Part of a small language model's weights.
Training: a variant of Muon for these matrices, 99M tokens, 6072 steps.
Each number is 200 + 30 x the weight over the matrix's rms, rounded and kept within 0 to 999. Layers, rows and columns count from 0.

# o: layer 6 attention output (transposed), 192x128, rms 0.0903, rows 20-31, columns 0-63
# v: layer 6 attention value, 192x128, rms 0.12, rows 21-31, columns 0-63
# q: layer 6 attention query, 192x128, rms 0.128, rows 32-44, columns 0-63
# k: layer 6 attention key, 192x128, rms 0.133, rows 32-44, columns 0-63
o20,234,163,226,245,240,178,184,189,219,167,220,240,256,164,234,165,206,133,239,190,241,188,182,189,207,188,129,189,157,254,218,244,191,208,210,198,214,198,186,142,116,153,193,223,235,184,183,183,203,130,266,174,285,247,229,237,212,195,263,186,167,287,205,169
v21,206,230,198,230,248,195,199,176,209,193,195,205,242,225,132,232,224,221,203,218,201,165,168,245,235,161,244,212,220,214,205,204,157,235,197,209,167,243,230,214,205,193,192,194,178,204,173,215,196,205,231,139,169,152,243,236,167,174,171,209,186,234,173,239
o21,248,157,172,257,185,176,182,202,125,154,245,233,166,216,221,196,138,222,212,259,148,218,212,192,188,285,233,197,174,246,168,239,151,235,194,191,187,233,200,189,251,167,212,171,173,182,165,289,203,215,168,193,204,127,291,218,203,180,222,152,276,190,185,201
v22,155,231,218,193,195,187,222,210,230,188,239,249,175,295,189,216,196,175,153,196,205,197,206,233,212,201,234,201,144,204,153,241,188,220,237,167,247,179,144,215,124,203,196,199,234,196,215,177,201,202,256,219,236,229,190,198,172,220,186,181,232,197,221,206
o22,184,199,152,187,284,191,183,221,131,208,190,197,236,199,173,249,207,180,164,219,281,184,176,187,224,177,226,160,181,231,134,228,196,173,224,235,204,236,164,202,168,185,202,212,204,135,168,210,195,197,146,218,183,179,176,267,230,196,183,216,213,185,196,191
v23,186,174,200,233,248,148,280,176,160,222,187,177,218,193,157,152,196,225,242,243,206,179,263,203,198,236,189,225,152,205,198,237,214,224,176,192,164,185,125,197,167,221,156,189,222,195,223,195,182,242,170,237,188,194,234,176,217,183,225,216,194,166,197,232
o23,135,278,224,185,159,205,243,210,223,201,122,224,208,262,213,264,201,250,242,246,255,224,249,193,209,159,234,152,156,209,182,135,284,163,213,196,241,103,162,216,209,211,221,150,178,243,185,216,206,236,196,176,217,244,205,235,230,132,187,177,203,168,154,205
v24,175,263,197,223,158,257,183,197,145,216,247,119,177,237,186,134,208,177,224,223,161,214,193,209,213,200,201,206,216,197,169,152,184,170,187,174,205,181,158,168,242,191,233,194,208,220,234,188,162,167,180,167,228,207,203,178,158,215,221,235,237,201,265,210
o24,280,198,239,210,202,263,291,167,174,261,216,127,207,215,178,227,222,186,189,199,192,228,151,194,226,203,152,235,141,196,235,234,214,167,179,198,171,187,186,167,185,195,219,142,225,270,232,128,155,198,179,192,193,239,164,197,208,157,209,224,210,176,183,212
v25,201,213,157,180,222,178,202,175,146,242,163,195,203,226,186,143,258,238,194,217,168,257,187,171,176,213,211,181,220,271,214,167,184,156,157,223,151,221,204,227,188,179,199,178,198,209,259,182,125,218,207,186,213,202,188,176,257,181,171,178,204,206,187,226
o25,219,205,215,168,222,148,249,210,214,137,265,179,195,183,151,205,173,196,199,152,212,222,159,203,211,201,193,263,222,222,221,216,272,214,232,169,240,207,193,163,288,91,179,178,172,196,150,226,197,233,284,168,152,163,215,194,167,198,193,193,149,275,194,185
v26,271,164,206,172,216,263,252,147,189,227,210,191,157,155,171,222,193,206,190,158,192,213,212,215,161,192,208,200,202,160,174,158,182,146,204,187,190,190,223,179,195,207,191,219,246,211,172,299,171,206,204,198,209,157,216,174,161,178,192,232,173,216,229,189
o26,246,261,166,177,179,171,135,175,173,206,239,242,200,219,222,134,180,235,215,177,242,150,222,187,223,193,206,187,209,225,196,204,166,181,214,164,216,154,214,228,162,230,202,212,175,174,257,146,208,246,212,179,250,214,184,185,149,205,164,217,229,158,260,231
v27,184,119,164,205,161,154,188,191,202,195,221,188,116,232,179,215,227,265,185,152,225,173,187,258,232,158,223,201,167,220,176,196,262,240,214,301,229,190,209,223,186,225,116,197,207,183,144,137,129,226,210,170,214,184,253,105,170,204,176,172,226,194,214,165
o27,241,265,170,231,149,162,181,244,230,167,203,189,267,201,199,232,230,176,190,232,238,245,224,141,171,194,209,213,224,194,136,220,221,188,240,204,211,178,246,166,143,196,158,177,171,228,224,228,214,220,196,183,204,167,194,249,201,296,199,182,203,162,199,209
v28,172,183,234,201,192,199,191,170,216,206,218,212,103,214,224,229,256,196,164,89,170,184,197,194,200,198,206,215,224,196,187,264,200,203,209,185,169,167,188,176,194,201,192,187,159,228,199,236,183,215,137,196,267,89,235,208,216,127,201,154,219,203,200,237
o28,225,233,230,105,201,208,156,234,189,134,208,267,204,190,203,151,213,142,262,179,224,221,158,191,168,171,207,195,221,192,169,245,171,188,204,181,190,169,223,281,150,221,200,142,188,234,206,181,264,223,178,186,202,173,194,167,154,204,218,224,268,199,161,158
v29,136,213,201,250,178,193,195,251,205,275,223,221,245,285,190,221,196,214,207,209,203,208,236,184,155,201,225,184,194,191,170,176,246,226,205,235,182,198,288,187,219,190,215,218,221,186,232,150,155,155,181,195,241,185,171,219,164,190,228,188,175,226,191,243
o29,215,105,157,226,140,251,266,200,280,212,149,230,214,156,203,195,201,132,172,204,215,144,196,211,201,191,248,203,219,268,212,161,111,208,217,212,157,239,278,222,238,208,171,207,203,214,221,170,149,180,200,223,152,204,171,262,224,154,175,165,193,180,194,274
v30,182,246,199,206,241,175,208,189,192,275,201,203,220,166,201,239,167,203,188,133,208,176,204,173,188,224,153,237,224,220,163,176,188,186,205,140,173,183,185,188,184,221,217,172,210,182,185,220,200,161,183,248,196,174,186,148,152,231,175,242,221,201,179,184
o30,153,162,194,195,195,314,234,178,215,243,134,141,210,155,210,227,221,139,265,225,232,177,178,162,195,166,155,196,283,191,184,240,230,196,186,208,185,228,214,233,173,186,171,192,162,174,248,141,198,180,243,185,215,182,206,244,166,221,229,183,221,215,199,138
v31,195,290,215,250,186,176,207,170,221,184,212,203,183,162,188,149,195,204,203,235,199,194,248,253,178,177,224,203,192,205,143,215,206,234,244,162,246,231,171,176,250,251,144,206,204,189,235,160,176,205,250,238,215,188,161,100,180,199,269,175,139,208,265,190
o31,249,171,220,228,171,230,268,129,213,199,203,250,233,200,244,263,248,209,223,199,193,200,214,178,226,207,181,170,158,244,220,256,170,201,197,213,236,168,182,137,221,205,171,173,223,200,247,140,208,212,160,241,151,217,114,197,259,214,229,195,249,228,188,250
q32,197,212,189,197,175,214,187,159,143,192,171,153,194,225,187,177,187,225,134,210,237,195,204,260,229,195,219,205,214,197,159,174,211,196,191,213,154,173,212,207,252,155,274,179,190,169,246,182,196,193,180,168,189,232,189,181,232,180,157,164,200,211,210,200
k32,115,209,237,254,183,195,182,191,254,184,223,192,178,138,226,204,235,206,224,213,207,181,208,180,242,136,179,200,293,217,169,212,184,217,148,173,242,240,174,245,188,200,153,180,175,260,151,158,156,219,175,206,200,207,238,213,196,203,184,225,227,223,163,186
q33,147,220,156,165,188,203,184,220,212,231,243,214,151,207,261,186,166,167,190,211,244,173,227,221,180,220,193,221,193,211,180,205,193,217,203,202,218,206,192,197,208,206,175,180,226,169,228,199,210,208,205,194,172,162,210,216,193,194,202,243,189,144,251,174
k33,317,126,178,183,245,229,213,177,218,177,195,259,197,242,200,277,284,206,248,180,176,213,196,205,227,259,216,133,185,126,214,229,171,217,189,174,197,117,217,161,231,221,201,174,208,169,193,162,221,190,218,212,136,172,289,202,189,211,216,155,207,266,186,151
q34,224,214,195,236,183,184,202,155,192,222,174,187,158,195,234,179,183,205,242,152,169,176,187,173,190,185,236,238,173,178,228,218,206,134,251,175,163,190,270,212,186,148,204,196,137,212,249,254,303,147,166,183,214,178,173,244,217,187,206,223,154,197,208,227
k34,195,218,224,188,241,241,128,238,234,198,248,287,226,169,224,234,218,150,153,222,201,239,217,201,221,184,181,135,170,119,233,256,161,262,149,190,173,184,206,132,216,191,216,143,232,187,232,164,150,234,231,185,156,201,217,199,190,209,218,191,184,252,223,126
q35,229,198,200,249,243,219,239,248,185,225,250,177,149,229,252,192,138,196,206,173,195,168,205,192,179,227,185,224,224,236,256,235,171,162,178,138,225,242,240,173,233,190,225,178,170,158,207,204,228,231,203,192,150,190,184,187,168,158,239,206,192,199,172,190
k35,263,204,173,175,238,190,180,202,191,209,171,183,169,233,221,219,197,213,236,191,270,207,201,177,151,174,246,216,166,198,176,201,190,208,230,170,157,171,234,142,195,188,242,210,205,187,124,259,133,190,217,194,245,183,155,202,229,184,203,215,211,212,229,225
q36,111,188,187,244,167,209,172,218,185,237,234,166,183,166,231,175,178,260,200,285,210,203,137,181,216,186,160,239,200,241,181,235,206,189,181,201,162,230,185,221,200,208,220,196,174,186,208,189,145,201,164,218,237,231,217,150,180,163,150,204,222,179,236,223
k36,255,160,217,209,184,217,252,188,179,235,176,203,194,211,177,190,181,209,211,193,239,192,233,253,177,139,241,203,189,174,175,165,178,157,191,239,157,165,145,197,208,156,215,219,199,185,197,201,207,230,199,230,241,224,237,194,226,199,172,212,163,173,183,278
q37,142,192,196,153,218,229,194,238,198,219,219,238,211,198,216,217,207,180,237,205,217,197,223,180,146,285,186,161,229,230,186,195,184,207,165,199,194,198,193,186,214,247,237,183,248,152,137,195,199,219,169,159,209,181,163,234,219,197,197,217,234,154,209,161
k37,240,166,208,168,252,194,211,208,228,191,221,242,199,215,207,196,221,191,196,209,185,178,215,213,222,193,222,176,201,137,224,188,164,224,188,197,193,158,195,143,251,233,193,182,207,209,210,169,176,197,210,190,194,204,214,180,153,226,186,172,246,188,234,124
q38,180,226,183,226,213,187,170,161,180,184,223,203,200,174,223,197,241,220,222,200,170,200,213,187,226,215,183,202,221,236,246,205,203,204,226,229,196,177,218,213,175,216,261,170,188,152,184,194,154,212,192,185,213,254,209,262,186,203,171,161,236,205,152,158
k38,265,163,161,197,222,295,166,212,182,155,220,260,211,161,201,266,262,167,177,227,119,236,230,199,217,156,173,138,236,97,193,243,132,203,134,193,173,152,220,129,190,267,195,115,247,188,215,191,204,211,217,207,64,222,240,178,161,238,172,170,223,321,237,147
q39,216,242,168,239,193,221,207,220,223,143,196,150,251,242,209,171,173,185,220,186,237,226,221,198,177,208,185,206,216,167,219,125,189,153,201,233,259,161,180,179,215,206,157,206,197,258,246,241,226,187,259,229,258,168,164,204,209,158,144,194,145,211,211,194
k39,218,203,166,160,201,182,208,199,218,186,204,207,228,116,147,194,150,249,196,215,242,206,219,180,224,193,206,217,295,193,159,219,188,208,153,168,173,231,184,197,217,211,184,169,158,181,211,246,149,216,171,161,221,203,254,221,176,185,229,163,241,201,183,194
q40,196,213,190,136,270,201,172,141,216,249,194,191,221,85,232,232,209,225,185,141,112,196,202,192,239,188,243,158,243,164,153,255,202,239,229,210,201,210,176,228,220,215,192,196,172,214,292,200,158,232,218,235,240,199,254,176,183,159,241,286,172,218,154,199
k40,191,245,211,172,199,211,173,198,161,145,194,214,189,234,172,210,221,222,149,190,206,174,204,157,203,214,213,190,225,144,193,209,206,202,203,225,166,230,206,204,209,152,327,150,152,217,190,227,211,223,239,170,270,235,221,219,177,224,232,208,158,169,161,154
q41,178,194,272,205,211,201,210,216,236,242,185,178,171,231,140,139,182,213,172,268,221,193,215,243,251,196,216,167,208,206,267,205,187,169,201,153,216,190,201,208,260,280,144,216,200,194,242,183,235,205,176,188,195,175,200,174,252,229,233,216,172,212,241,186
k41,166,189,150,156,249,157,148,203,197,209,211,173,169,197,194,192,222,213,103,217,200,180,147,184,214,196,156,205,163,176,174,205,182,204,234,229,193,229,173,238,193,272,187,228,209,160,216,107,157,194,179,198,208,196,234,182,204,218,168,182,247,219,188,213
q42,254,191,233,149,238,245,203,223,220,192,198,232,205,263,184,164,248,269,160,173,195,222,205,163,232,201,176,175,226,194,216,169,211,153,202,223,177,202,199,251,167,223,180,201,173,193,128,197,200,247,196,190,255,162,202,150,214,226,210,148,219,211,227,251
k42,207,219,193,173,206,208,192,212,176,210,213,235,168,244,176,128,186,199,219,206,162,208,142,201,203,237,219,176,187,149,207,211,171,198,199,142,249,215,190,224,168,212,186,205,211,188,229,222,172,231,239,235,183,192,220,164,215,204,166,165,176,163,186,207
q43,153,248,247,165,267,250,248,169,169,197,222,217,173,253,168,220,206,191,223,201,206,179,165,181,219,198,213,200,197,198,216,231,236,219,220,179,81,162,178,188,188,222,90,224,199,192,201,238,201,216,270,236,208,226,193,197,233,189,125,264,243,190,208,199
k43,179,246,192,183,198,141,235,168,221,223,215,211,228,177,174,182,197,215,163,217,211,259,191,224,227,190,178,197,182,165,218,249,204,120,251,169,195,217,208,158,240,136,209,263,213,237,219,198,183,241,172,205,131,169,144,185,235,215,224,188,233,204,214,226
q44,204,116,204,194,181,207,213,121,221,222,210,212,159,212,303,209,202,232,174,261,265,199,230,216,183,170,212,226,178,187,216,171,203,163,197,225,189,173,138,189,205,194,156,186,236,226,209,158,247,180,215,161,174,194,223,172,197,182,278,205,193,188,184,184
k44,125,195,218,194,193,160,228,146,146,137,248,137,185,247,236,246,184,216,173,239,169,192,174,217,220,263,210,198,190,167,216,222,199,196,230,243,197,187,171,200,241,196,170,193,201,167,213,191,151,240,180,246,188,178,189,203,181,146,260,188,228,168,183,193